Weights of a small GPT-style language model, trained from scratch on English Wikipedia.
Size: 9 layers, width 512, 8 heads of 64, MLP 2048 GELU, vocabulary 32000, 45.2M parameters.
Training: a variant of SOAP for these matrices, 518M tokens.
Each number is 128 + 24 x the weight over its row's rms, rounded and kept within 0 to 255. Layers, rows and columns count from 0. Numbers have three digits each. The size before them is the row's rms in percent of the matrix's.

# down: layer 2 MLP down (transposed), 2048x512, rms 0.085, rows 1005-1104, columns 384-447
# up: layer 2 MLP up, 2048x512, rms 0.0876, rows 1006-1105, columns 384-447
down1005 092:162098130169117123112149124091155099127110148131105131141113172095102080072154138118104111133122132092141136092111146125136146183145156104126113144081101109135177151099155165060169126121119108
up1006 099:128107125138139143125142108103132142104110108113093124093115133140157130158137142167134139136106088136151157129161145108172138166133091159123106115138102115085139118113104067153159099125170098
down1006 096:159110114144155150139100127135089194153104148092114161076122121090093095148136153121103128130151119151131151128151161148149105126172138115158096102124152116142131141106118095146157156135133129
up1007 093:184145165124114113113127086140130122089095111132150154151127119113122152174131107107122129113163133102105129103138136119145121112066099133126161121144167153121098154132118117153096161170151095
down1007 094:131122140095140088102118139106093130154133128133111139157146140148124176116135148074152093149133136141095145148123137109089104122107158130100135155145131175141140129150159073108138135137123132
up1008 099:131131123094154116160144110126161145092122148123098151132123115103080062089107137111123130129108130110110127146091167144139132130128136124085143121115164120168139113110113118169145140166129142
down1008 098:143115113142113115136139112167120159136160117168146176143108111148115152164117125159114127120105117137158111165141144163081157127131144176104111141119114106130138138166133153145119142108136147
up1009 085:143099140178143128108133129078135139066136157151141115100132158129124143113107139130147140116170125122150119117074154123165118063112126153162083095163112140126130121149146135077085113176111143
down1009 091:155136133125133129132157122111120140096121110157166136154117099136124114136155116159109124153142133103139101158167117114147094074154152118151133117097081161108111106124151153146117121125112158
up1010 095:122119154128117122128147135119115150108100126110157119158138100139133130069121160100131146137126138111161115175117142126091176094133110147153143153126079063103119132154141119106111121141143126
down1010 096:074149126134154179135105126138137108127169087138084124092147088149177132099168156126121163093075144139103070152111145150141080161130088144135088145153112146113144139128149121175124107125143122
up1011 110:126130135114119145095114129158078121109124132108136140104108170129168132117126140121161141118098175108152136096136083106112130122156166101167107099113107099099100177116137105133092127146088072
down1011 120:171150160140116114144185119123104121083113120095160151101139120110135129143117131157095164117098154134151123125136166140138154142152150122085144089136147121129108152107078118158096099170146152
up1012 099:115140135102140114144146154144116088147120131072092122153168117149143155129094121181089108096193128198166092103100147133110155119137142144117114122134121129102143088153104117148143131075130119
down1012 092:099119109163097159147143095158115123063130133103131162083108112168127148108125094113120149096110102103154139116156177078167151157141132090118158105112143167105110112070119116119099105125115163
up1013 101:117106147110110121129143095163123116095132137171160124132106160140135116118109167093134148137132134103113129119137102151172138098076164096177113106146133094086136143126126125118102132110100124
down1013 102:184140130126120111134163130112115144108103130097157146112165139088115126102120133156103156134084116115100127166120139191096141127121118164135110140106096087146131124134120115109146108112112107
up1014 086:076114143135176112099145139142096106148157106148123143105101123128183141118112157102142122103133165134130125143126096097084106132137158123150135166159100128091160137183190124144136136143152103
down1014 093:127121087110152158152096112090121140123105149100164171108175135097140077126098108113174123125119139104125150122156097131124176103152124149138142090117162143115119149185125122141139119157131127
up1015 099:139123118106139114103135140136085138119112116129137098154121150105102084111115096114105149113153147169134148099081091111122174153171122066102150111109120136134171171135144127114163140124159143
down1015 102:102132135160122108111157122099153123125094198123122140170148116143115136126151120151093142148177135155106107157150170149158178142095140130120152166151137108109148102130145109093107113129122107
up1016 085:090111119149127143072123125134097118145175122117101112128158071106112112135154117144102146119209138123161134161111119135137133149200142108121135157092105078117135122120111137098105131116130096
down1016 094:111132156133132112095097157120114130119143161097126101106166140159174138140177109130142120116080086142126137061119117140110082113123119133116137108126126138139108135160160101147139146119165184
up1017 118:110101116158131156100112116130148141109097111154104126117156151155157086128131123109152141078119114107122127093129072115113154103183148095118121139166101123122101157091155136134085104154130166
down1017 102:173165159084130133130134114135151108111157155135163156154110126124151151171160114114068158164168120145140097124132162157118129121141130135127110151109176127127158116138110128118126154105142065
up1018 101:115159134162160135133171135155179174182116109111187117128093155103095089113106103131143105115119124148164136157109118114108133103137140148128124162120123177082157166125137106139138124114166129
down1018 098:095097111131059130135091153118108137102150147115121173148155102150123147128116081174096131135069132126157118075128126121181168125116086124110124145137143124173092116136124123150133163134122160
up1019 081:119179090097127185102133120118139182144107138098140077104119138113087143137163172150131073169121115144135209130167105128134100118131130138123124120124118140166088118091105182108097143120122153
down1019 100:098130102101143176136144139086120120143123130137157156126076088131140156125154165162144117133141110127130193132115117150187143140128107117090130110099138127102137154140125145133116157105126101
up1020 098:121167194130109107118121121119155114116141109144146144119154099097088147133120146144107123142115151143097139111177124123167058162092079131081074099101069098130145118103115166115118165136103138
down1020 095:149125121101105131076134089152144132151102146147167126159116134097145147130118166177124120130117096106173159126151111119121161142118144126099128128116114136137127110129182106135137110128157127
up1021 094:102126103143151132141087116147136157164141155087142132108117115094152128096145118143152147141151132139133188148174128128161112203145175099105169124130158080104119133122133137118123128127120110
down1021 089:121106108132101153105175131104142137092106124107109117135098165115125184106076135123128152142120120127161099144153120142102126145142145131147121165110131078168129072171102113122131153084123142
up1022 109:154128125164132156123100079145164158126120131107160099096159128133169109133110137151058147137130134091146147118101101136101130122082126082131129152156144114110087122119132123127112114121131138
down1022 101:144101136124123133165100141065136140152139125100146155111117138139156120135133146117150138129118075155153144134115155175153076161118148139169157149123146119098146118176136131133096094116124130
up1023 100:139142122115182149152121096125153126107127162133135134115090104129132131136121139131130095123117096162132134145094164133080149162111121097138114156143130153122090164143148146117121145137118114
down1023 103:104125123099148105142128093119102134125147082135110146146122121111174111124089133140154153096084148181116141107128143137129085100136147131151127139112105121105144112135125159165067104137072102
up1024 085:161150133112151134101127137115139149142141145125128133107113105154116134089117115124097121128167110103126139090119149090119133134100108137124114125135148180078108104114156122108162082117135104
down1024 090:106159162078129170131131136101125146130127147105079112135110120143148141096139134138125089141186144138150151142095127129142129163102090120160130077135117127161112121131116155114162158102119103
up1025 080:135133130129141119130147160128117073126150143126149128106185131128178116177101151102158135119124127125126094097087163146109170110111141123165129083097118099160160148127133141148066175119165086
down1025 089:143133136119119168116112136143140118131133126110127088103128138148119155120115154143153098116124127087097133128109146185139123134166131124150130122103124101116131130110101093135126140175096099
up1026 106:054138157142109168092132160138150155149120134109137148083167105155123126160105147139123143119096140122170142114117099106130145123133127176096135105154152149159142110121092123106114108146153133
down1026 102:110129129110148094107119161161134119134126134137123124171161120158109175113079116144125157141101086169149116109098106138110120121108165094131134173118135107107075131126126141116124147107086128
up1027 095:110112180123142158107107092125097151086149130106102110153095135132142155121163137132091111179122124147098140120168093104119133095107156117128116075118155124158133090129123141177152135110155138
down1027 103:129133160111128133124097114138152123132127114100115111106111120110136125126100129133164174132137163160131139116150120110092146123125138098116171121147151129110136111142132175113137130105125133
up1028 101:172109152121115123126113122088113134104191167135121132085103138131159130174104147132186092122106097146100124160137169144115127109120125068132137114119158121153129159151129122081138159117192170
down1028 098:138071107120104123105143195130128113145138133097104117153177095112119124085098124121141153129126158124173135080160150107131155109148139113116142142115109145152125090119167118112127113107106152
up1029 119:148138121123148164121143140101126169135110113100129110134153110100139096164142133166119102121119141184127125136180128125172121175098134153087132133150155152137117093075132126103132129154118147
down1029 101:132096091110095137091115157120122157142152156152114206123140135110113197172096067112122136138099131135131123155144117121113092099110136110149134113133117118110104117131135097155139144142152120
up1030 093:073126134120125138168122125153118142160107076124133118174134122139081104109097137126141144120127140168111139122128089131084106137137113113119114137141134148142133111089124147210146141127153142
down1030 093:115148094153137149118136133156164115151141138125133129157141113124141137174109141142089168101106120177138118104134111195105125090106146127150118110169100153152154112091167161160116162114162194
up1031 105:103137129138142144145160092139136102121108076104126121120157123085117159108142147162098133143152150136163125099096127107131099136127116150128134164129124157161104118124131173140095099120095151
down1031 103:121141111168120109113135122079103141116128130134147137086140120114160130125142110073161153103134142132128145131151107116162146109173106125101142121128147121134169139119171127162147122136114103
up1032 086:123129097141162111111118120132124099125109086122100142136073138113126118132124127110148114103136136140123128078160090147131129089176171166099136144103155159133142162109147144104121100145181164
down1032 099:121132120147096147141124158151135169091121084112127152109126140115151139116115129155167125091137093129148136149125108153139142122169105124134110084134125101137143120081109108115162098097081153
up1033 101:130127118132115127153157107149123128131144127126112141141115154113123089147100165123105129098124106131117158139087156135136089131141087138172111124143133146132111136091157074180081133154144106
down1033 097:131103112111145115121095157125122099084147101136093196100174146083152158093164137116096157135136130136136163118098121134163094133126110077137136074134180094142115106142156104104148155107136210
up1034 100:100133086130112133138137107127135125112089122109148131121133131154122122143131126088112092144146149166105112154159111108123071120139146122117140124099129180115154136125158110127111117119158114
down1034 097:207109128159171147167121129091124138150109145123126107113116129149121122185138109103133120114126096135138165110153122146076103156085161100110135136098126136127128175169157158139119109153129158
up1035 124:139144144107131105143116148099139104137115121088162120151199113132145122125132139177136136106108116122086131075091091109133128131137122135075148115153132130121096156160141145117149123156121164
down1035 115:126094170162100129109163124148123144160150145164097156122098144154107167174154132118116117107134160119129141146133155089147123130106119145140119099110170147137103141085122165091120086137119122
up1036 081:135104144140125122141138122167088115122083131104100117064152175130119133090126164093158127143124128154114123121100117159153142127146145129154107150160182102158146166132132115132144130096130108
down1036 093:135091131132103113104122171145149128145100131086117125088124138131127150128083145122125134086127107119135150147138122136165171134114144149136172140119142119152092095102140098117116103140100075
up1037 096:105153101160121114156104154154127121137119128145119141156094166148125143119128087114097184123149130144131104167160120145137127115109109130091156084116093124134129142130127142150109099124145089
down1037 107:138139097142126116119159114146097155146157087170094087120113170153131148140111128135113067120124162129125133141122115133174142104128121089107105124132118127094132122108121164135147088086110149
up1038 093:151150106104138124111128101139170127120116149071085120104115099126161134129101191104115133137150166162158157140123126124129146111161138127109163100119108181167143121108158151168174115127129158
down1038 095:122128147119121158099116147163154089141145094122130103111112105143147149150137150080107161134120168182137119129145124100100132131132159132088120081113158151089098106138116119135154102128132143
up1039 094:118142153092117133100156120088145121143130164120096109086100153118080134118156127122122165165147114156144148121166130155073103169170172103098115097124129132093099124111142140132125103163140129
down1039 099:117120118129116093159146127106145135143131171106162106152107126121132128111123121124119159120148142092092147171106119106114124125088135087127097129115171072172117103149113109167143060107125156
up1040 103:131128136107137153132100100139182127118133124129111095094133133126126088097138109135134109148097094160110118098182146135079155107195100125098105141151133106128119106130160161137119119132084098
down1040 097:087134108076135100127130119102089093093138118126153150148126124134106160121111124144142101135141109104083127148131116118138131106093121130113117083138110109136138103081101073118126118146134169
up1041 090:155093116123142104115119154127157147123115096128170124132131110167149109143119116076152129074186147127164134130071155196121115138156102126117081124175154130124158152150113092142083126082112120
down1041 104:079140112136133111150119129152138119079112167152152119131174124174160096159123158117140168133148130107150099159129124130158157110107083096067119073149149183110114109181127170154120137137115140
up1042 112:158113095128144168133106177119111104111161142127177117156114135101124138159150123117170117121133139128133126091121092144155097104108146135108111093152113137121153129124138114082080122158137156
down1042 111:142101144077141112113130096087131130117109144144130095070078163151109144154097157112131129130131119100167117109124143159162138101125112100194139064135118114108111135113138168104158169151131145
up1043 105:097118090172143104085114114167127106157134123157197095081145095143106126130099094109140128119125147116161074151105097165180160145100136140127113160147126153108125150115121155077107145125131129
down1043 117:184171143136132141121126149165148145127093113148186070158136159154092140144127153137088135100133147126149136125103079153126140117119114165105118180156153161111152179133127171080106139113106140
up1044 079:090112161135136108150083104175129119111116136176174129105104185096135125103163111063116129138080108090101145121132117109144130119093148103147134097137096118090144105124118080102123144130105089
down1044 093:060157120158119115116140121117159139157142090131132138121151159087119111111093135121133084118134150136161140167115132149128135141116144134121133121154106126088151153098119105132155106128190074
up1045 091:136148135160101123103116136136119103167094110130145131147135146124103155094131081135144100106114089143095105100140104116122111193122141142131170109134130117092137159121074171103125126139110111
down1045 098:144105149114129111138118145130122133126127125094132147142089136129171136160125123126151137110119154149113103143125119153152148152081121130114106114132128128097116148152107086104135134150103111
up1046 096:127110130147139099154138151157116150101134141138119116155133142132134154150118120162121117137104099146137172127138139127125133102137143109117109154138091157155120117124202156172117136120157125
down1046 105:110114126115148113169140080136088105074130151083101188152108109125138098114114147174157134115113106143127104138101134166140116133135134126131117134101085121143149109135154153127092132107113144
up1047 103:146146093124166124099143125159142145098122141114133063150159109101112082128138165122103120124109090100141080130163178113107145121128136100125151096091135112137162110104142153121189146068179090
down1047 100:172139149100136111107146148123141141148144121128111121148156103073101106173070132104072130120107133091082068107139137088133147102109128121119129132124122133156121117113103121075107135110141140
up1048 105:090152095145133118168117126133118098142109138121141063151170099111121103136112087100158124119182105118165126081114154135134156153080163154153109142117142143113143125115128142163148145140113154
down1048 115:121124089073138107130125138150148120122145148071134065110150156096136134147117116129119115147153149160161137092172090106155163169135106098085090136174146155117150147107119124107157119155151126
up1049 091:160134136168168117152141177130099137136137152108182142109100174136142149097125096101122106143141098128121131140110137174130107121116106068139117124160163105135131128143127158129141121155097132
down1049 098:105147154107122125120110136135140114114107137146145138086165119194115130111134161156124106166181090094111132139151120142091148102097122150126111143109171164129118161117087119124119124135134135
up1050 104:155145114119106087146156129086106140154156132099110133118142143117066116107134173120164159123127160157151132113097125103100124166128143153143157096123117152123131076158081151085103131108152113
down1050 107:113105128111085145132124113135126124170109092109128132121131113142121128160146111168126149131140101083098133139115096134134156113158156126141134117106138159135169129153112141119093098139093112
up1051 090:075091125165148136153106132115117084088068129118119126142154134128128137105100098147129114126142119146121154131152100147092122137146177146155136092134126114127180111129117151121140153114130154
down1051 092:120120079103102148143122114175132135117133157109082111121084162146123142122147105121133141083151151138149106141123137098142160163117107121138144169132107102093100126112156130135114163148089135
up1052 100:089127139141148122119127113148129145175150134104140159136141146153119144148140125126120109122137144144114144148156117138129128106127094083147149131143163113138142120155117143150086087090077112
down1052 102:091120134142130090149175143131084085115116128118136177107169113174118129116141084136145161147115129088127110136115125167113139154114160139115128129161126128099092157116129154107149098142152165
up1053 092:099130145102092128124105180130118116149121123145150132125190117141147140153128119140131123153136113124077110143139107095143157129127135135126132116153108191071106103121162166188158108109104135
down1053 098:139117187124145151143100128098109120118140150119105115158179085151087106169118101142154112087131150129146168151119123130160117098152140125116140119128144122091140118126146092107134127123135170
up1054 127:113145132121159105121086129122169138138148177131175127099159138101128102146113106121140172120142141131104134161090107136144125106129102101100154120117137114158107127148134147147117097145123161
down1054 110:104167130156147114146147070189175136109160082096086111133083140120129147099147173086142129115156123141146081149124178128110157142171131148114110112161108141142167145134172138135092144135141129
up1055 092:133103103126134110097144138149069112118123126097142156118109095082155129090123118103115115135083113117098139127151093125134136126110119083101176110178116132124082099133120094140118151119114094
down1055 098:126133122153169099130109154113102153138158126104097135152158133116159159115155165143143125107078155117133129133117089113152120123123152115161160140132109077116119157155101124127132170105114116
up1056 096:128126130118092082156110126127126141142150120126127148106157102137135145121098095157143146139182096175139115192114059164158093110157149101090121089135132146068136147182112133110118137127150101
down1056 105:109132122113126122132109120162140125131118176153114112088184146126098107133160099100136154126120132117163146128121124117171153120169120128067098121083175111112148107173106118124143097123155122
up1057 101:133138152134146089116097120139126133117094102155138139113118125173127138147129161120132113165180153114125151087090165113178167125113121143126145145100083098086106144165101151130130162131137095
down1057 100:116121136158134147137129148137136129153160106114093129135151141167097126151124105154161120141128158110157119167094127122140112122114137076144125108071127144091147122160132142112106166095174133
up1058 111:148093159119117093123173107098127082129152122153102140130103131157092141130163161092108073094174150147131129157161094112148119122081151133112153135143103115090135113109114091136125166123143136
down1058 105:096148138082141141153156118144113127125156117143155155132128166179109147133128115122076097083089162123155136138148129143121161099120128180127116145146126135104103124170117137118143128094132119
up1059 080:153168097097102148152122168122136134104138095133076123128102119110153179091107162144112093104115139150114151122142133173123111090150105108056109136154123136152101097141169153112141139133173128
down1059 095:147104134111109146100093160115125125095100122077115114093136101134161117137155156134116095144156189105116132130104116192122120159139124100105088078140157098140158129142131166130129108088136145
up1060 098:086120157124105134138119103191111098163143123080165094125109136108172167140135110160081095131137115155131116139117112127131139131155096073141134150149058138140162145136113161126168111130100173
down1060 101:162141179118111104158106126134118159118080156105144097106132146152145121161114127118137135147158089118097128121123190119143104132149143138123157143084164089157088132119106163087119153123156118
up1061 140:110099154122133120084114137112159106103079108117064094126152141128102135152125133121134112159127111093116147161117176106169097150134143106168104103095097128133125128160139105150148121154147056
down1061 132:126139139163152157129128118111132128107105085161132139129150129140145147108107081152170130155143117097119136110112147149135076144137165108140121098119128130099103117114129116118136116132174143
up1062 105:098126152116122123148147102141123143142114135110163114128107114139085165150144105162114085120144153148145163139131179127105156114114153119110127131129184140152100127134143155148125128096074119
down1062 106:121127139133184107165088123134139133133118109091130079129144160129125100107134124135141138147127150139109141128081154119143097126150148082128134098131168132113122111126174154133139110146160129
up1063 091:052157150119150144146141159148151153125115110156100149142106103073116125138127093128100160159120118140121121136152138125102119127111153113132118119148134153183116108134116169150134159091131091
down1063 092:092119129164149154138117173151127127104129150109151120136091151102082160166143143104146125146108104160108093109156158097087167079151154149116154130149078126114129143138119149163108150145135136
up1064 110:173136130147150120097127111072114112122106144123125146091145110119137123141144139098130172103115135139073093056103110119084152148116126114098134176077109127114104133136118133157088150137136119
down1064 098:146100113097146101145108109149163130140163142176108124101119088113119100121161098169143147104119118108140121119123082144198118099112139136157115162121128135141116084103078103123139110118154121
up1065 118:172137106125168134127131119121116076149111127151129126125146108136153114097111108140111128143143114152136128134099119128157119141128124128101138154137075133128112090120131095124151130136140089
down1065 108:156125137144151114114145119115067144102142117097171138096151096151120128122116101165137166142104118153145114144112140101153139128142105150096107133096145106099107137128122120125149107129124127
up1066 102:112127084133116093116115112098142127127110121130140165094139139109065175096121143153125098113137146136137160126112123111151139127122099112116160115145127136141142072124103126141120099118099082
down1066 098:114103173121157159138127121129130131113151126157167125089111123115151154090164126134104116120112149170101131124125136136167102136163117056137099124118090120134097148180132139161104133162182136
up1067 099:101158104161145134100135144158135112121090146094150132098120088135127156132121141138079153143149137144122124135155115168168130119173113169154156109129155123156121131100112147168134152131118139
down1067 106:083122114115128094155106133111103119081085140158104109108116154106142134119145097127143112124113123143135115102145142126093101106154127156146107099138128166116135124078112126149113095133162100
up1068 105:131141185112146150118161106107115124135138090079120096133109109108113151146133138104077131122137097126121139111130116122201134124118135137148078125168138130077146096139149148103158181114097137
down1068 105:161111088207150130112121150140142170150125127147128113125129130099147128147148120108098131079137123156126126131070109118133111130145155140147108090128115117139090121088136130146164115152114161
up1069 097:075135121119121125126102108131114130135094107143077154071126103103128138162137160143117118129164110101135150143085158132130123138146087070100148144169163129158080097149127149119132167110188172
down1069 100:119140101119132119125088130118146179130121168150112149115130113107120140135145146102162100154124143132162140156133158125148144142117129074095139141122091168096145115148146110120085180125142134
up1070 104:146141154134152178096126099128128122129104124121089130089124115152128113130145145153183112121147141131140141134130097090157136137066142168159084140109105106096102089129108131145112104095159132
down1070 099:164117138130136117150121161122150112137145123151120166100147128157157148159165130136148133145157169123117098125129090108160098090115131152127119170121127123111112134115106078147142098109122133
up1071 097:116099111164142130137085132145099114118156156140136124119146129173123127111138104114127160142152151113108108097120085103160152128135123136156160129153149113127134111105124075159088148133113110
down1071 103:121147142115147126110139107134124145081143135078159127136113119117107091127128133111119156121116144128171123129091125110134115134162145104119095126153119123158118143109127116122118150116122142
up1072 106:119083146151132112146117185133153124141154154153105099138094096116138124137106149113145101107107129107101103126155143118139129108186139120127145143087118110113096082115126155158133116122159129
down1072 101:125126140126161134134136169124134128110116149097103136130115119144159126142151122142155077103128158118133118079136110095127109155136102147147118130128153046069165105149131158131132099126118117
up1073 095:156146155123152093143173143149149121116093066147128165114176126136167121144139120162180145127107145161134133124141134132148126097131132157115086106114121111117107113140106131166154094155128123
down1073 101:125110100126123120135137151147115131093082140133072166108147125127123134131115090148150126137057109075131119130152103105107133149138099109166140092103124070149134108119155139196112148155105116
up1074 116:112139167128090122135142132122141127101128166119127116121168120161116114073171096161114126155117151147135098115129129148107111128117133168130138160109131103129150164143131146100128136100120085
down1074 107:134117133111151126063115143187139157116133078126135168117129138186127192134133137153152172136109138139119167171124137130102107139116142175115121144102113144124093155131172151147133070098153095
up1075 094:097143161137172144088094153151108129167137129177133142136170129147096123125113103094086140096129112151164117163172117124153112113132142134144180108098158126145165178145073116145126088118131089
down1075 096:154135098119108118170143111097146142127151142158130153151106150106132149156145112141135074099141121178131129109140103120158151072134161093132112146135098112117129095106164152053106109125122160
up1076 103:105088151080162147127120117141142123118173114142116172105131130158143132105106140112165120110121148117141083174121144108126130101167090072146138172117067131078137126139095104131128110113114142
down1076 099:115139089105148120148080122131159088145110132137173106163110183080128120157142168084075162154132125134157126148128114102162153149175125180126131112123128125165148119163124139142078106129156101
up1077 093:101119164141066127133110188111115119132122134112140107137105128140143150136146147136137127091138130140150120154119127141150140125086146137130132110119128094151091144103141138158155151165061132
down1077 098:151104116103116152106174134118155132098147156150115078092137145104139124116139154124139107129139125127118145133157126137155118129163135129079138118126120116139166147116124142169122088145066161
up1078 115:117146122100138165150121072108130144155094124126117133082131170124160131126131118154116121133115103186133174138124139118146120096079116099135152159125123141089126092159150116120112102148122163
down1078 108:185139148110101131106133160125126126123136126131155121122095124135149122114133138155129118100139102131154098127115101106114144131151114162145164151071155138126132185167115097133115118128146076
up1079 109:160134171115132133143094140087118078150141108131094072157095164130138163154133169155120111152179122115126122083154103114134129133099178140161125124151106147113138110124146151141155149123171165
down1079 102:120153122122112107094083154177108143176131194100122119136144170145085132103114124150093126149152157114135117116122128125130180097159173105109085153125144139102114116112124116049141121092160108
up1080 107:153097146110113121113143148113116154130120171125064116110106087088121155128133148104141102131108121064149150101112095139142140181088099114115119124153131107137138195110137143110182100136132102
down1080 099:153130105083159102108120099088122133119104128178123132149109123141109121109114133131126133096116135182163110145112172105144159123135127165148120106148163154133129112086140132125089134153127142
up1081 107:094156133143116113144108161124150162161151151160067138086102124150130152143128155159141115119101129139141128122134127158144098119118111160125124176141150129116138131156143134179094125148125085
down1081 096:171109136152115123127140130113130110163159124155113141117126149124070093125121120130093132129100151075146111121125116160124119134121136134146095101136160095092103156102111119128162120119133128
up1082 096:137146077116180103144111093152156123125113099170065123115137141138128151117093126129127121133143099115130127101137125120137122131139184115152165098124171184125139116128115123098086095115159127
down1082 106:143149100133096142129119110154135095143175155159126139130101098141101107149122141149114136140169100140141107152122131099135141198135101117146120121094175092144135138131174087124159118129145150
up1083 099:122102113171127129096071113097125128115149145100098127112119129139135129100121094077102098119142161128097147146144154145160151175106118121077134161125134095130129153157131169099114074127171135
down1083 102:147123158147109128104146108119148104147076135133146130106158135100106119176125122159139120133153161112161109118121139132109126153096106140112189171141145132134161121109134176134140095112158105
up1084 103:143099142100158121140087101111123119091112136102108126083135144151125123113157121157125119101141132138156099119159104093126142088074195133081155109122118125089148132162139134129156123131116157
down1084 103:124126095148145125131112136125070131151116134133136126102145144138132110177109097156137120132093112115128134102119125083096118128119116125113137106160087143107156147135116141110131141109138113
up1085 108:125129111114153129121153108139151109129159095083117106087105110100165084108145147125107124079148093117162155128135117087094110137131130103158120118109129131140107144110145144089115120127102123
down1085 105:134115160090120099063151124171114157135124164137129153114117132116111183172091098132105142119112124125094151155133143154136123144110143108118132112165183086127129105129132157130130156142125123
up1086 094:125139151130151113129142129129166129139123151127161096107133192109126132107132138163124095111104080109156140146158164142145124156140158119122164163115121138124100121112117130147083119166095142
down1086 103:105103143119114123133080179166130140121140087104140173151155109167172127115147131101171123127146128119112108104120166153104140130164144145120158113158066142114177143163127145124161147141109112
up1087 105:128114171144130090101146122128082133156122116095112136153135114084143076163091142081166097097139150149065137111116116120098125162157121119148150191110086137107092147130131124143122100169129102
down1087 096:108132185153155121152104144143159098169113125132100093177131103114121132162195173128084103136151137147151136142138086134079098158073109113087131119141125139119119144140166106135160152144156103
up1088 114:141110178122120105144093084153120144129128170141128116085113106106139106125080134142154068141146099141145133163111125128153142138137171167146120134131145104159128121116122177125120159085101136
down1088 105:151117132131149137096156162135157135151123150092114155150157153138150089132122135126135088090130128112111158151072121166130104145122128137099086128082132133169135168104140116161153169136090136
up1089 109:157130130163122103128184099101126109107093127094106143145141111154113110108135099148097132150129087174115107130127113136138166144146155142097166169101129131134138105124125151104130162103136105
down1089 091:139118121132122167112124144152114135177133162129138128156163116163146154131138143106124110100117147035133162126155121135097135123142119153147113150140125080123087095135127153114115109131124141
up1090 098:135131083143133102149127159186150148171077138138169093096119138126122177140170136152119147143120133098123120112075093095123122080141115127130121139145171154117110085136145164104111097100138118
down1090 091:127147150122155138123111131147127098138115099109110123113100135174159113135122136130108116098080172140169088159123124153104106119135134126150129139115131131124109129122168110130112155107159138
up1091 098:100189184126156182127135111104154085144136139129137162102125141111152134142131113138167102158165097140153123097115113132080118150114174146159077094133152117108120141143096156122139114138106135
down1091 095:104129151170141150120096121130124100149168117129136152119130121137144120112135120131132139138140174130137109148122124107137126116168138154140128149124107131130140158099102178141092095098149076
up1092 116:124192111107141117119096113116068130111112140127127102083144106147109129129113110122087112119139129190146150125108139130129107165147123121094099133116128151168112136112115116120138108132112141
down1092 106:133119158145169087147170098122151172124172119153126112104143090105113107090107141106099121149202113068100127106100133135140090153131097173140126097115123045101124139150116124129062086114149106
up1093 107:127145109064128080181107115124092117124108157130133088123133129153127096097101106163129122134126125089116118084081141157092103147113083118096097130155109127126116113120119159110152102137113128
down1093 101:129109135142135137119160104105102143120157121115145162124170162111131131113164106143123134122163179115141138140133120152142090137099125173114136134129131134154149090100160157114151135143114134
up1094 090:127137118148151095087166119133077140091132104143153117147148117171132125103139145095131158113144154174086196139113105141149165124140099138122099176106127125110103125137124161112139114141145128
down1094 100:140120124106088174117130106119112140153130123146122132105113091159135165083105136155126168127113172137108122116161092187113138130114088096125117101117152123078135126133127120121097111146152160
up1095 100:138094136148136093120135203116115129128114163138103125123132114140125129149152132103133103106135082110115110115125164095155130117106145131147144125179142120113118108134084129134080150144152164
down1095 103:163126140135085105155159154124087172119126142111111118090166065147161105131146151139130123099111118134140115149099100162169095173132126153128140132143142130141105102076141062129138146163142129
up1096 083:101088122146134087090102135170109123108128111120144075114124126083147154093105134128143096173140151116090129112103114094081170074120145140152146130092137118114085122157112144149155091135118087
down1096 101:136113143058125150117137121106112169134136114130118107123160166128137132133130185157094177109166146152130149124135172087155123109139130117131172117152154152139140129119133161157107143141134111
up1097 096:114085128135117094118108117127093141118127133150102135112131104117100150150094117122133125150111154166145133152123093149158115143143151113094139168156130100114143112157104173124145149075151155
down1097 095:129113133115110124106146167127116159093135098120114158144119151114151136152092139150138117133092113148131129111128148145116147089152138122102151086105126157159176132115173117118111107125122156
up1098 100:164143109107145101164186141087112153085082094156138149103121128109136133169135161133103114100168126168131170096134114126099086134101121086141160170136113152095174121120181151146121132131135115
down1098 104:135161112172083111115126124127122152118169141145152161117117150156113113129100165118120109146094182119144113163092118104129127160129135094199132122153128125141166110149121158123094147084142105
up1099 092:111098106127128124173162113135130134101143094171100076098148119139153125153162126122141149145127149164139121103115073148146150124152105094142105155087151118095168163104115131128144084168161150
down1099 094:125117119152142153087156150122132147098127100113070106168173107131150107149121138138105104191139135116107120131146141132136186106122126174094125128126116143118185066108136112126101130173156122
up1100 127:075072135101123130149106138102078114139157122121110129157087142140171145112140114146171148095146086125148092130158119108159145123119066132115146136113082093131124114151110131120101153151141162
down1100 123:089118131136123102131120147100109127114140153126120103117091099175165100181171112147119140165110147152094055136125129150143165105110133139096145106153120095144129110091178115128120128116114130
up1101 129:134128116099139164133116107131147101125137157149114136126132108100189089120176113166132079110135110115142122137122175101114120123167108118084180138135142104126119153152140128120140143124106125
down1101 117:128113164138110112111180111106163110097118126129155105096135137091142114175075152154144151148107168139158088148128123146115142124175098135114147111137135144103117178172111145128149135095133128
up1102 079:145106125085143085121165158144143150142093117083135133151126114120109145119121131124117125156122108114112169114087148146159120149160135153120151110131155153130119090140125149153147157143105133
down1102 095:070114124124129176088101120092134127087104103127165123098131151112142180078165095126108111101155138123190128117082100158122148094156091158170105146100157149124143125127104076119116137121134128
up1103 102:107136139104140138110120108129113131111120127096136097095115138116140129143121135133114162135150137112163143174090135124146145123128130137087148153093108136128110175161144173122170117100141160
down1103 100:096097139135131140126079133148141140118104171119132143168122135146124099117153096142106127127102104139106124138150157133110100171066131138090136099142112125128077163108130164105078146127115135
up1104 087:155133126143112169129123114156079121152145101117102124154118111138117090121149118174115147139150081106137138123155092111094121127135158140148145162179146120136164145122138140148107134127155121
down1104 088:139112062120100143115130119091097138158152145090133163125148131126104098154104136092155105109143128108167128143128073135152141110128065106095142126111152103170133152131145133148124138153121099
up1105 108:125142084117137105133143143134131112119127148152114106114123114143118104126110159105144104175128147162124108133132129135118163155139162097143135102136191112144144112120091124116160138155119099